config.toml
hidden_size = 128
num_attention_heads = 2
intermediate_size = 448
qk_norm = false
init = "uniform"
init_std_o = 0.00838
init_std_up = 0.0442
learning_rate = 0.00651
lr_mult_o = 1.5
lr_head = 0.00561
warmup_steps = 200
decay_fraction = 0.912
doc_mask = true
Each number is 500 + 40 x the weight over its row's rms, rounded and kept within 0 to 999. Layers, rows and columns count from 0. Numbers have three digits each. The size before them is the row's rms in percent of the matrix's.

# down: layer 6 MLP down (transposed), 448x128, rms 0.101, rows 191-290, columns 64-127
# up: layer 6 MLP up, 448x128, rms 0.189, rows 192-291, columns 64-127
down191 097:494426476482512527583534477527495463486449543564565561456443493463486531521553530488489479537463530488492483444480535433519514506514530493475488471536496466576569518526492527528533481544548437
up192 091:474556503423379456514545493560497502434429558573508451454458505515456528576458469473529550458498558534510471476595542476451477498477469407516531446521464503564480523518549552521482454487487506
down192 093:464584536501479509541603479492479507489439469513497479504496546464497553450547482541483551447533466479549461511544510435527492460566502426493473492436441534446372502510469568535432503509553501
up193 098:486570552526470468500428526557461516508543428522546514497443470474528515443533525591494461399508489592473522494486476548511533491493495487509499512456488546530506544524466462504534500510454472
down193 100:543478499499532451519509518545560512442446475489500490536467475471450479519558532422493558528452589466520477490561530502527518517415502483520509424552427438548524524488471482565582466514538492
up194 100:473487519528439527469535490464524419543536497514498461464476437551468472511554537532493571478544526470502545444473495538402556459487485507482375501512548479498432515480539459548483515469553527
down194 102:456524533497491567527547492405457465525571451530456496442569439458520513559529470461453545526468466485446476564541553550483513490513474556485469482546490634481539553475533543486501471504483499
up195 109:513518517459513475499520543430456495532487499493505434455550529477571504452553541535438445453544476561583462477475507464449520513495550443574505463558503442512523460544503572524481552477413503
down195 105:563511456516477473546505541470496538449498453451488485467485468487479503475444533542484533451585482527464513500589498492525487480564417552501443588509455512498467524468538467482552488511578583
up196 090:474572442459485494506535500545555525532497484506438453525495477479514503474394482565493543494525414495568522517485514521546505495558504566482501540510575425470525520503535510464490483553453488
down196 089:553484517429586528597545479507526494592460442483478567483471499545475520508546553522538490497466486437426410491478508482484499471506506487572493506526468546497482524511485439539470498485524592
up197 091:554525527400508449467530517592509488483559466518581457487553488544559513486492560543477485542440514533519460443468452462499552496488507512552534548445461447454426476528511503510524493502496505
down197 092:492578498553516567490415451556471496494531542469487572469493518543415545522515543487500488517533539387480519517465530448552577555476489580550500424492480548452484493574552530525483508461431444
up198 083:493453498475430612475469563455477512452441571519555504511456420531554482485494492463498471507579490537490477521443496501489491410473479423464598464528554580498555484552606460490500490514466510
down198 088:517527456449521448508494476546477502489484440542468534471446464526488519511537543473416536535490456493486464461483577499535422475497485578469542463533507546466513531495402536554538507523506453
up199 118:476476562500423483513477439438498476462480580511518520461512465490547525503506468539496516491461536498560517503516443496500519476486482417494537532531513489544544427492478554597490549547542516
down199 116:472494543512535465492510464459524501587464498466501468497526521484506396482537593462555467439491507510488438453421498473533591478496480493530446521492440576488419523490529488553557543541411497
up200 091:534456515490445476467467529567518511517504566554507463524501469508472589496487563508521403445502529428540534558462433497588467567511498474474554542454496531548511523484575522529504412424494494
down200 093:536496378520503578487496483509477553449491463443512488494545549550530451528503446513501458497508446516519485528548483506444492593481465524506549519539501525518542544504436449426450507540470519
up201 089:470450487558543474506425441535466421493456494571475505414542489482477554529524514454477485477472504576477513444480543455480500473542508475572454542553425440420472526526588498539471547464545532
down201 089:523483519598479533542504520560515526522469558514459588386510421444495516472551507525494429461489449464522482481526461524469570449510519553423511468427530501542515496562510474494521531538489500
up202 085:455476460506520546519469515453429429431540525501575495538537534442446472448525469525515528437475514390538416513546498492530416590489527438490550512477463446475528512536508449470529521471508564
down202 091:490531481546497482508530439612464562444527517503493522539410498527434506474482502523423479581541433489455537509474487535460516465500470564505507462514555498471506559533533491501500541564508388
up203 095:449579539476493484487496498573488485510494479495468559501479498561494498531587463472573437430474530454533593521545528499520497476460520575570519431514491482433525452482449527447466524436522467
down203 109:504411472465498541482513531450531504533455479495512494447457540475506487521531535469486559536476513563440476510498480546528489481552483469459436580394460503511500505473519583519520448574551593
up204 100:514470498469489547434469584416557447507513548552497499555532516465548489456510512543458407519495502518566493474567516508449520429437457489518493506448505525480552503532536528563448425465401480
down204 101:494558457521413578492487491509561493560529491450510529452455485575503507482482435560444518508490535501465485479526461517541547471525488492534438523524462458519502525499508555484545575474585470
up205 122:541558532530512492453499519482532515440522508527447479466496556472468500448503484521525545370463495493408534526543461530506423502495469526603540499498511461468509468508547541514504494510475484
down205 111:478449448494485490506541517545484526476505513541518536517578518478524470533555528533335504489465457407509504492479549510495516506500451487477522499551524524548522444552471504509452489519486519
up206 110:563453474450529555517522456448497514467472523551472450508441586493449511396497467453560538425589452538549471453494500558525492458499496517494532453548529530474546511541471424492505538476453494
down206 108:468509516457505547489541475460570482565445494433491544509563513509465518489522524485558504473595578476426503539439455483594522500436455512563471548420458499513500529481531420543507535459533479
up207 098:506508456466502477568465543423509463534503551490505548474486457498544496503511491424525505549422495455602507523503490555434520552502513551519478497561537451521461519524509523431421417489478535
down207 095:531498466553520512506561502471519520465447520499503486494514477519480512500472502513421493446533544438543428495511474545474535494525532504417489527449497483531402492488539503507511476536494501
up208 088:495536479506479408511504519402467516511513621449549434448565516577474467441487417402517527510485514484524511523516491423513463553516516476507492537486469529519508420456564503516475573484547433
down208 084:483531472487517420482503529435549560519504407513533473563511500458531510536519611466502524448472483525457458538467508458507445497475491459423528522503517481496497508500527491489559492581470467
up209 093:495596487514516498531484517569495493496458541521457475512559514510532485452531458532552518501470522476457488531494485496542490398454536458453584458462467438518485476461511539472516419521578477
down209 094:504434483508545469489478503499484508532518491444520477447504527455493540552495516492481456507549516559535527430541477484537514559483503536532407497577462544486518448530531499519496506480517526
up210 100:471514485502468576519527452571521464452501470437483487510493466528508504587483523467483470474503557547541483457529442504562476503544509553561590446537533428557500479412520452499547464500442503
down210 094:551481509506451495519463543475572525565477485488503529531494568522534554487557531488421516496531488456486437531503532451533502478479576495527550398555441478477601471561526520574524475484478487
up211 109:510486493499465475505518522487532504542487501534546500455564549470494508517531537477463489387489487543472488500601450535521475468477510461453572540492453451525470499534497490540554525391478467
down211 113:558482514539521481477483528444509479487438482489512505549428498483466481529551546492531553562520545554477492480465484501451452511440493527498557607526489444594519495442484408509522513482452543
up212 087:567489495543447532419509561523492476467488513520477473447419487486552543565499511527533518516474500482554524470531538473362534500467453477442560511544505529497478511482552488396437448421508528
down212 089:481525531559483436451495500601485471526477533417511556537485529551476496538477470521468524447546469513389487485461517393535447519498547497495439498555554424504530531446514488565571524573465485
up213 090:503451559457470496533460504445488502497432480556537486512521517479497448516521474424564555539510528442432492465535554445523572426519519454515489547532495499471428507439493495539424523502553539
down213 089:581451508550554488526516462527519540542454491473498578472469511468510491469477454510548463490470525552530514473514439522540535464498535508471472480564447540512511490543403520494535542459459532
up214 089:529417484493495534566485466511489490524483486476568501498523517577449592483506449500502491488471430526445463530557537436513545551577487473510525448488489474454543468556424470557437524490493475
down214 092:481427428467469525506532556533532506527510454476542547497526557586469524434495544491500569519477522500469429533453504520522540502452430449476512552472481463420559408501563492517514538519500433
up215 112:434509548468456554506452465474442462512506475421452514421496466482431490475464458561490492534505502502548498546552560567419476467549505537527470537487454533477522525495507511473507530530543529
down215 111:467602478545464525513447512472449462465508440439440487485498445521517461509438504521524545574547473497474541491502492529538519473510441465425462531474432515484475509489477443559495632562515584
up216 105:471505537434458509549467517575547533484497429483466467542536492489471408531566436523439493512511554532491518493548447499443469417528570571547459453541503541473519464479562447517497457533484479
down216 101:525490479471606541497539486431444521495507575511454483463486460511455487507491502457452524454491472486565444516539523470473534479505589543478442521464484533468435467545574541511536528481477475
up217 099:432517507497474472528464502476450491423601430447484495488515522475533527465493468564521471510506507483513495501604481471567478451496545514500476507551492423511499522544574542536493548446447536
down217 116:519559461564497444501512542511552535495514464461535465543505571504525463420605582563565500493486457502461506418588505511515496538517448494563420485485509527476461454470437507442563541449465500
up218 079:545533575463540490541502479551518516489488474507517529474520468470455529493568469532425515505473462547503481505500423546463462448559470490524554460499486488442491468440505521501509390454421487
down218 077:411458473466500452448499495537510529559450501459535486465498539508518535528518506549523485547497647457541526439502482516443478517506528451565470527561561531453519531550486468456489567554490492
up219 096:509480532503505581405479482392515532547534446533592460513495442491485516488554482562569534456511521498529461461456463479496483530560566501502545477483516488469486436462473535537504452489495497
down219 098:497473510488542508482510538487468555536495431509513497545459560511452483423504511556469508529525453481439501511505483492452522465470467560525516519581503451471593492483361580458486493417544543
up220 111:569485453536470528532428530425483444531550515533541488517487491513538544481541533532503515486492506483452478452574446478485438533480498519457515479475469560455540531447535496455409412563551498
down220 107:477461500530471561526512631495524550504574544488518473571487498534480495567516464557464450465576521411489473517483483526419441505453580540478519482458581442484522477493499492504460481539463484
up221 101:525487545409558495497557411443500524442475523449588473449479484493445510608509527514548465485504500485536493503477532537547493578555495467472571451625486496554516494508478489473496480440529477
down221 102:537547541500470502451523598502514506535538498590512523489465465523544535438550501500435491479488556434481496498519527458501510513486490435511425476515504485515504489519610476453507543525451549
up222 111:457428525509492549496433467502460488471448606527569509523514480498469515485440487543548506431519547484512449603496442509554515492545454465520484475508535546558573437472540512500480435509493505
down222 103:553501464497475499521561514505409525477545532610509496446485479510553475461552509461451490528546525488500496460518428514497504517509460478551486599499550404531483523526493557421527509484490509
up223 109:477450515458452432522502464379470536601575426543559448546524473502459531543521545532508456547533506511498517523549539485500506515541532466485449504519449476522451484443588529472476525501499512
down223 101:494544460489514512512482507552543471504511375439533580483461462451521530511437490488453437529548549523471478534526499553564478491460567491462520485445537556478467517532558496434511468483544528
up224 085:507515502482466505457458507480469514463485429468512509463564479496567494571489551509500511524558487491513488438514431558539472531507479531566482486456465527473495511440511529499509494518527501
down224 086:536444540452479603441529503463486516489481487554535510469506493533499476476451487541456539503456456487489446502482450604527477534508575432451487471473450470518505514478527480520500570460492502
up225 092:536531471475445461464525493505479469473475522426472441459489570464464566438506402475491490454555532566605473481534499524503451490524513492542453467527442461508435484486512497450537525485484504
down225 092:520434507514439519495458495510531504518439544491500461580484449495492484466466556560557475508513446523526516507472551523513561500431535436507533441554505512447539553495470494528535428552575524
up226 087:509532529491516488463531573534387483443500532534525383496572544408513480527433505535480496502475491500521540547494526503467498512472473478502470486456504524494508550502476535515480542508505482
down226 094:551474575569459491569456555467471495530537419468484519532557568501383498563419520487482514513436470547493447551540460480433516516526504544508456498443469553525510516533496518523582518574533516
up227 108:481461474516440531595453480406496545494537489496543532512489563546502490503463442429576457499466496485519522506435472473452546482573537409498490452491458496559515429509542461565499483543487459
down227 110:498544521463512489517544486399497540462516471481390497491524487517509527517445446506477539506508534409474523533488530560490471478419567478516492521491522588538539507459500506508469474569466480
up228 116:495431429474483529491567496457491485541422496573501475513493465518525522489589459527518509468493458525504526484490566441466471471512485534556491482500523483519481481588518556514538517491432521
down228 121:495547513497562513498558474566543466452464512545502504492530474563492438482543459615417516541452534457543468476519526449502554591441509491514468453504520551450460452510449537502513497504479480
up229 099:428547473476523495471594500438529503425481507477510506476523479515434491474516503467512469490482519485566543518494523419431498447530511468479572570451447538538513567517513428589549495441531524
down229 089:502530436460455525552549539427491472536444488471488533525636553509491532488541548555467493445491516515398532505465485465475430509529459526446445526495516574516581502525490505536495475537547508
up230 108:462546450520521487565461579449464535471524535450545402476521460477492480431457535477557493511606510605538519528461500519508500484490515517439537494549458531460424517440459489458512516477489493
down230 102:537512501470513485477503591454536505530532488435554479442555405478483469469507556506509469514461497529489534500403489460518598568485465553467518503516520541522526490368531456543553469540464509
up231 090:539458477431501459466571492523483483550518512451535463503484494474475521527574450532510478458518506421549517503475478537485506493516526520540570507496546484517595488453471442419472470496426408
down231 088:494494448535527566439498495427520532510479409507489571499467493555478490532395487464542498506485558486496398541542478438480546548527536481525479461391520505479494486501572561490484447567555531
up232 108:496516474424470541565497511471476481393459551372579469470560481560463573531532498512455524456530573465533500549505506539504533474484455532538529507485483469528427544519490481510487478423470487
down232 114:484550524627544505525528449501456509517441536531482490540427522539459459492540497490461473560469553514485550598532495512566514588439541460511488524487526533467553438512464489488603485488488448
up233 095:575433504512451564472493512506495414480492535530512540530552479479520437485541484469556518438470465521569504458545558503438458495473520542468446480496472519415517463475479517488529485513451480
down233 096:501503517547433523495493480540460464499559520458563563539474523453498483520543490501506554428499427494509408535594554487502408500458521490521483475445569469520503457509558472470518410469464558
up234 086:558510547503467506525469495483470546459538482558456479486492467447577510438602529520463428489513560482578546499478557545524496467589462487429479485475524519570454448530531497533519538569514418
down234 086:493430481502449621484459526526464516490491564470526553484506467478449496470537517495500476493533460616550483485538485462647415468478492479480499496507455483488476479537449514533501584415515473
up235 109:549484533468447559517417487477596504515512485500438453466527429514565563440552454561438474454512519503466503523497488513510500565422555451536490517479484495548464485504533426503532485569482536
down235 106:528453522563462551469534516508450506509582444490488461443457499489538531498509477456469542539503488484511436502489524487441530428583504471461454442458484451545527517537435556518552438465548443
up236 086:573556515453457453561535510488508475559516489516454443513569534481477484456522530502528552454513446433591549482524516540490450461424538549419551527495521493506513474480490479512489523508475523
down236 084:491495490487462500552469490460550486510446529537503504463530533524511514585539464436431526430465457444493548511569493503463519473447530545521504455521522495593491475508481559482517454411490466
up237 098:570490427503530566552409505549457496549483470503547500531447443464511532513492495525491514511492529539511520516440519443593502517460458498426479532500509522443453455500588490444458436468613542
down237 105:561460463571497621507467470464541439506480469495459475495567567400522477535428499570479565567488513479506416498455462474508483530444499511457558515532531462463537481461477530482541472494426494
up238 098:507485536469529491569484474513504510552523493522494493479492492487535432494505491492491531482464410464591511519452567476557481475498484538502511445549501428469451468499491541409458524581521499
down238 092:486508536496493571445463523540592513479554520494519471470462526500505555475516439480481494530552465516504520489483460524473566448500501423484461489479516477476470481455516450620482568430439487
up239 109:532441510459505552492518561480455499473450494467502487505524560377446566393474562493519480524559438488510506478539496514488498475540567517541548533551482507505484483529494473563436490545477552
down239 107:604494526507516572517461451489520512454513461544448556480412540482507482458430477506404446516547507480558484478563527488483505514500484485595451478495486517519530458456520561508529504500546482
up240 092:539581529500490523479470522581503461509442480462486492499526519478554533458520503540446459449415461553549494472490436517509473522516435518523504490539554527480501444506584551476499493459518411
down240 085:518490477630475507443444501515488516486454526501526527499443494515427559484376490431538487488491543472477483540526478471477565495494513422502483464472503552479528582453575455491525503479462552
up241 091:561489511542454520513530562520553507534588469424443522495495571541529481484471490492564568433519517502520509518522478529479544487488493542485552511464429487434412463537509474470443565443525464
down241 097:517501415506507560505545512511551405487440484544574537518440543488541502462536501424468588498521576438480436417455488488500458501554463441504584503481497420475448582523491524480538516466497510
up242 100:536442549474404500456543509470502431449520468526461482443488465500469432548573533527491532499527489541548479503504420499420552475563516507476478515520511513482482523602551529527506408469492518
down242 099:486460525464492400523496445434523504599460474525441469514453474559445509441469483566520499530496481493551489516525533479496523532531508588486446436452568572485504470469557531512518544487495527
up243 098:519558495559497488504470457476426522575509538481532515621523466502521527484502503461545463515493374554522472477530475498537512546445490510559574409519549432377502508502447529515539466492457488
down243 099:526550519478574480427446564459559521530474444514509508518499529522444449524509538498426537460505500442450491566557512509482599510463466459507440433495433570496518471413519506526508568505539519
up244 105:552551510483489466507510525462581480448467485453477408510485469556519500460514498489492480487547545554633551508569507518474514518508396587561522484543486488462531514474532528564468501402507501
down244 093:476552571487479481483551467459469484516492448480473516540511540506472507460481532476448434488491567540470467510502523535514535480439399448587466545529460573500552543507498493453546599516537489
up245 101:533527435484520514547491449534456468484457463488509459524485489524508508485535509484444493523507458552492515429524471550485409483475472534482501521454491474533447511464555519582463602489466503
down245 104:520464470527482538507526558530450520538470470488477556427502409508516481491522520431493457521495502507447448510564419546523498478475469555495542540495498448629442475503488491571483554501528465
up246 105:528457495519453455508505462459563496496454490497481476494475515466464505525444455520499479545572479514516539500515468529535425573565524516536518490497489527469457461532472552539453516504536482
down246 105:491536473551507474523483497461522489463498515519577554486413566426454511506521485475468524567525529451531500423498483455437546520571493539461479487498554509489531492488443433496547523471465484
up247 113:489543538449469487520492520478554446485468471511568543467468507538534504607517506452551515491410475517493523559535494496453459528459487568431449510558444488406548445542550467513527499506478524
down247 111:498587507488528529529476522481585512478494466497451484406450570519464498535431542573541473482544532496443513470472507521552445514519545520529447444501502508543522479467538446466510501437510521
up248 103:481482507477543564511475502519426529463556461568503390504551461456545496512504489478507429485507521527527545496524564481494510481487553568444463558384527452498465478522525457560511442511440513
down248 097:444505399507475466500449468493487533514503538541458511518474557547510499534526436505406478544546516432516435491581510519518435500489508512511480452511449490513540543472457527480486482502478523
up249 108:520512457490499462529488486481496511498491465493531545508574508515444436550490496587573464477495522555504493449538527472547478437533459506535459499498450412484457510474468414494488593531525483
down249 099:501495492440512439534428448485535455528540537408433507512523557490509517533491567522503523563517493515469428507508539486541539530455508570533435526480480513488518514414512486538510483524460506
up250 098:354496489541531488524414498544527420426458535489525530493506498467534524450514476449512493473454454496487464512540476554515552431530480453426546535599473594442459488490530434483585495545466506
down250 093:454486539516433463418548483485536528477483517427503481479555495479460484510468450415558442546429482437532471512510521547496531514471555540575556511494441488482502538505498530491585542499472411
up251 092:512509490447550522512493513478416462487514521520456484564523523502457432499509476610533480475563500561539517530472413520559520510505472487520483533462471533484547464499484448447491512454378510
down251 086:509473500628466483559542520532568528498470557445539528512491533542499452493436523505484461501503451411518455501519508474451558451502511426452537470503475528547507556565459511540452446541552486
up252 097:586490509484511599511511500425589454514513525516502470501474482491465483520519523538520488449474582486501515511501500546620503543484479463504419498437472535485512541455562501532444523491505528
down252 103:474521494524475426499482523578488498581539455460568566462460516425529466539517539524522503466516524469492484481452508519542521512430497467527484436528522499400455469498473476584389557550456497
up253 106:521458577424505476509406446541471438476526524507424532477547427526549508520578504495508533481518523543517577505462473488466493511502562529433562520540479486487488522442549412515535456483580482
down253 109:550445618458426489517484536474503449463558474549543450492501440527472499523510519543554545498491489480529500488459508445510443474502522435539544587484463488569484484458486508492560484457490500
up254 106:474536479476502472502496548531459484463563466473542473509469487518472477519515448474496516569479474482510462578493485527517462445486485416549420489532487507492534611529555458494549489505493493
down254 097:482530465578508567543555516462570502550536442494431544510489525482529482557516444433516553570492493588500437478571484486544409527493528448545516431508521502488512502579481506526440435500521493
up255 093:483471529449468452517540541427546480455513477498561504473558592484502493460540444476546523432457519511526515496448524500488539499554587452556454487521538459486476546546559493455445562487485479
down255 100:445484513465486458581479588495544443537482413509477497479456565461519516438534460573471509506479458427543422458536548507499525534491476566526470537480489516548570566514489436469462461498520458
up256 103:422487529437438540490553469498432515509520485545493457444484593454475474569505532490532484509502448503457460568490426481478513439572489529557451543531488566479504484545468540458513544548538514
down256 105:535493558521525473517501453470546448501470574530486494576544478529481535469485489474505567483443583459525502520556416557562501530430472497434474537424497456472457467480509524534506550440570552
up257 098:522478523443509513476485472471577434511509465489591577465518459503484520562497509499524470457458480561495571486457477509526459431532551527508521565506506491462499474522574488513528434453514554
down257 100:590528438503491450495481519507542483500526491442481461510548518473463557480545468555517526545542460412505497479512475460532511485535612502466486452536468522455493576507467445549474566474551431
up258 106:470524479493498560554531521521479474458479521401493462501507491460477482516541474490515493492469542468439555488462548464503532531501556520533540458493430511485514476451495465550509489483477528
down258 097:521507525499533491536523465495419515526564534511462454491442477505477529471533513539457476560469442490481457475464495477487496478477514510497512480426511588518539511440548555544534535516560473
up259 105:548416503503559512485521500557518486467498526499450406563509507610518509558506473413476475453480478479553514522525524473520451480498510491514449555484378486534465501497489522461478431545539484
down259 106:510558491468450513501434511494499522506510446502533484510362512528541473476498498547534526537531493492438550395479479488561428498495501498489507584456444446527479511527531456543487484466599556
up260 098:541431565546404564449501495478502469488464486485537552511528463503539543590512394472486485474474505526498507448481519560468489475497483461460472549548491563533516528501479504546558546511525495
down260 092:452521506472549469526477483529478528435496537452393517552553519506486540507436477536564527563540525433463532463619514478517496489578497557426469492462501495440497473510580556421536500497495542
up261 121:493485501500472497472507545537544455397439565476492464513464461487518478554550499548465504520544519507427520519544509530528497454547408473545518601444395486481471502563515527459490540501442498
down261 128:517514455427557488531468518604502495517453494470480469516471447506532485531452470569462473523549471511533486499481498514518487455569526542533496528484444498485578549448525528504471521506520500
up262 094:508493452461482522533458487435510587497509528542579558476476547465521582486500537576480532443393526474485520512534477542462527477479466458571456471553503503507454478517498469508454496472489476
down262 092:526443461478528495485501491576520540532515436451528494497460557467612493443505409481430573520495513469525502508499507423531477499484513482490494418512396525454549535494504449477480487508457481
up263 088:540498514455409538492493519569526432428512483529511465514462495538499465510521450500579514421462575483484529467483473481546513530517495528480540533547430485559526504472552507444485501495571539
down263 088:494511494538420512524552469455491451440482442531524494463499526466548509493556485506542492503531424508552408412460524511529490512521445483401545423522468511566453550485479510537497529457568524
up264 100:479506488508502481534453497522541516458503454516551493476488556465541557494490497428438419506423440524451500528491479476452534512477496464469527457453466525546465554539588514498461461489490449
down264 098:450537574477605476430512485559486465476472501485468543485548512538556580521542431474403426491409485501542565591445506543573522519538479489515433520499443534571513512520487520499490481508437481
up265 103:456502505521476551475488517547598448492565436546540433469481559488478559552472476515506518480471448502500498504504461459484496543478511518454486531515433484456425531486517540565399457587465463
down265 113:551511523411468507510468551446520485502513406529523575502448544540519572524449478479480516429496519469561478484540478474504506458515485446569499514503495484509501473533521577547518496492555440
up266 109:509524590519483540478456484512535509521425471511559520509523406527467532521526507453460482483482514514475475493509562464501508426551448479577418548474470514484448538497551512503527468518415583
down266 103:544482537524540525478476513479531495542551493475526562503554421503493503497545493384519481469489497551510520490505514525471523480452449498537574486510529515496526534475507544470486526459419515
up267 089:473543510520429550505590505507552440474485491465458479458528489502456501533480481495520518435540469464464572473480450477449470455501413504544463496441461461544418457538510484448505506538547514
down267 087:511481512550573595468582399482458458532446533539538439441520510465511512484477431582556543514479475472487467548540507565524471509566501523523542469500487546412451503478494512528535537493492491
up268 104:481459552491494499437479488456448385461444559523591521485538549490492533515485455509414528505484505542470543494569503509594510458481537529542512405540476501500479463461541491498488527493445581
down268 115:566586454418504533496507501546462517500483586509528574471450528472558474463536500504461470558489500483488484486530469523367429505459424505507454520481450452561468521526532538473401543514539487
up269 104:532421445511544441506407502469457455457512520510476481512421479448523482553570450519498548569483466556522534536495487543471499550497510509589466469493532496479481490469564364486526487466515510
down269 104:461458524482510517508496477506558425507399441520416463513518493475487454502425508463517533487485501421551487515542514487516600468533540519459440584447513473464462489569532514475542503551478541
up270 101:518468539503468560529463484532507490455441508539507440503474515484451462531497501521416482486491488495505497501506546499487536430500432520547538522585430470529559482481537486459516542578532495
down270 104:455453514498475414531499551521465554462474482541521523473507432502492537530503510571540500517493495479488533519548528477548458536491512435461478478492515530499525520452431533468474497468607494
up271 106:477568501439529503514485449477551483512452528433430445579562452512470497474520511480539484506565537527444505556536510475464462444494511542473467528522459524414500494444512462527449484472481502
down271 102:446485480514497485449503411523469517502500519462461463559540525450525543486489483433521502522622489463550515508492569385558468428433467524455462488463440528466525523522500489542456533470530494
up272 102:534517512468491587643532485538484508538483524483591463478463526488466496474509522526487390439396537525523519493492536528517421449421512527540496499596473493520512509558543536540447491470549549
down272 094:490468497530442525551530491468500476490493463493539499524503515514516524566489543413565511520459470524481494518478561442433468517457490569532473450514520465575463539566551566519568536499505523
up273 095:518648515465485501470521499526544543464562486483479447474481552463512534548486408471501453496483517446515508478521494497511516486476473488441435496524499520501440451452504500485536449481540444
down273 093:536466488477527518535508463583431505523543536546561516457445502531537480521517480435500478460484463507459539500543433462472469507539588499492443461568541503490442462515462503505435528510523523
up274 092:505522539480462516503497484517470490455443462546471491496439523494440586501506526537511484501534482491537500531476527460498512437485481523485548549607458547549520470440586489512443522518463493
down274 089:482433503455469463469582559470486539541499485541560519527516553463444502493485423450382517523486525543454520508535540454535477545532542432492472482478469475482477510579412502520516517446531533
up275 095:524449519469532443498484520455489540437493477546507526553457457508491542451476478488474448419458449466518539501517519541486457492549424463507440484544617487464404543504526548470492514551538524
down275 091:507479561524482559564530471547386471464593531492501495471472501495539525554460515482518479491510483479457521502550535520482543528457488525470553556516463425458475467444465512453494480566419517
up276 084:539514469523437478484459443445509509513513459527508458479536545522547552561465485508516408512432562523471471526554536504457484493606439471476475483454485513547458560522490423529504487488517529
down276 081:487534484470448521462453490495508533594433503526508482582540495470451487485501483488512435518488564429484524555520534519516537552528472515530541497471513544542527485479455512511523497441416436
up277 115:416513561416409528532499523500470430431485452498496553458477497454504459492426527485549502518436463544514534537529551472501500542553553496467546556524521482464487467543502499510402485447552569
down277 118:512485497427504538526482471526495539396394533495471585443538523544492512576481470492366543513523559543464547478559516453532509511515499518490475490555573467513575459482495497508530432482493472
up278 084:539515515448524389478555536527535512469535458430534509525473472414519474555541416471476484542543543554479541469572512438469538551492545465527526540477524505456521526436532511494463476440407448
down278 084:425527544513478490505533441486559493523473524502501509471518491412476489559416539463430501528484491478541476484477506461449482536440478531448507506507541568517564505453555536513469556513572506
up279 103:460528477532534556538519519477466463485429488449482530531486546511523473505512472579554493511545534584473548421541438540484395453554512494504492502476573497464471514532506449538488541504507497
down279 112:514473470550617503523454541506527430500506471534526530533543488413459521535499462571539435540450507532529533502484469461494474542468580473463519534531529493513499464577504478462481443500578462
up280 102:464551581429502515491400495536447460491530502552533500500498490478487505411530496473603576503498506517470475552518472480508518529515466525479525548484552507488492426489482411452464566511478517
down280 099:468435503633507437445528491553454553429493536491448487442508511494479588570544458437537541462541511546507470495478537502436492517440540429451434498504511451485537501508447564560496571490610463
up281 089:520496518490539483504479508496562547485529508472440459475443466476442475622503470572403487493468437441553503533534598496522465460517541530463464494530518493497531398497572527550527502436558494
down281 090:491532440450465456455488470479441525524470560436488532423463510487550493553486472449498519577453551502445477529546488529563492481485603465464546482537494478509490518526491584504515511536514466
up282 110:434508482492530470466473505484430521525513465527421476559486520498512519518517528583484515465532522563521503531520544476477398454529497542483504524449494499524480538507525467514470495474546465
down282 114:456423536461469439390526442465455500480474526539480449510547514523476535537550509521493605533505525511470436571528540455512496534545433462524532477527518491547546488525509469467488496559529466
up283 105:488528509511465407457539469447461492510462421517566450471474487521537549566522493497524551453476423551466590482507543489497583467481485449502490474438447448515470500491528473497504493524519498
down283 110:486480461549508480523524495504480491499487481506485506554506569507499510481539556535436469535473518541450447565542458602504565482454491440464490535521476418500480491501503533528457426477480485
up284 086:573470578499505509527502422511440496506487520477472414591522534459547491526457520515479537496546526543514536556486539585505492513473454490459468489395520545426577505480454515426446462512513561
down284 085:483545512534518461525517504456457511458505462487502465503549431472530543557516524515468519433439589459524567549509505483532527460516530524473489503454451521562523454455543545509374478532505553
up285 082:444608510507463471552498498550544374496515495571530448506527500435557512538491501456559503551458572456390530499531523462451541431531513448523550465511492499491475488483534462518486506481556542
down285 073:486536602528459525456505503552491451416501581551506520472505526461494485457457605445536522507525494469568486422511464461465502494524599468522461517517519467487502519534511542496419466435458535
up286 117:465480474450533517552474503504544495467591514482423488449513478484493438455448486444524485469583554504482444549554407471486475515437541477490505510526414522497492480518588532504471430531496538
down286 122:407523522538505545486471467483540481548506453549526535521552518513589531518551544483533496505486462543466435422570472442523514518441468513514514518485532510513457488528494445501468494480480499
up287 116:529466505453563477579461473552484512462499453551525467536471554518482548449454577474436451418509480487507414547500438493570495492531495516475621475518500451425446492471433488481455452444534562
down287 110:466533464475499513438485488551500497524456406447507466444552534483496506546550573497552573549436487555493496491408574513472576541502506551505482488524549469445504540518452476499556558541516432
up288 111:432533475449488606564478563494515527504441490451492517510544464513520485526477501520559496547428524473520566486538540505523476427526534507481477502539490439519549471622484597472457465488478457
down288 114:488497486463463469542460455499450523483456507530546577538559421454462520601492495556512515552517529412520506444504532513533521471480454510492507547462440480475483438549515515451439487523383507
up289 093:510574501536505482464520494506435463555493489518500568496492362569494480472522518523551483489496456520546480534494524485453493410465522519490476502440600494509526448524493452447436473506533493
down289 101:541497479512438462592523555526521524491445496523561511502536523495535481521466537541419503449454501441498483555528476494489416462446492523471453506495418495531490508493498518554513558527517441
up290 088:482498491460498433533492626474479463528528505544530521520422488511503539474408574525561465513506541467481475513514465525501532592402551533506537443467410460477553506552550496502527513535461499
down290 093:493521555570454489458495431584450554473538572487526489535539523502484480533442497546496478543524537476525547421550493496513470540455481526468582554460476530499483479473532430535502495492455545
up291 101:490522514526483561582542584492496494550546541494560467437531454421560520500451506419502481431476454523544479446520475501492542512466538474453404516502476511486543468551541492471471534476489525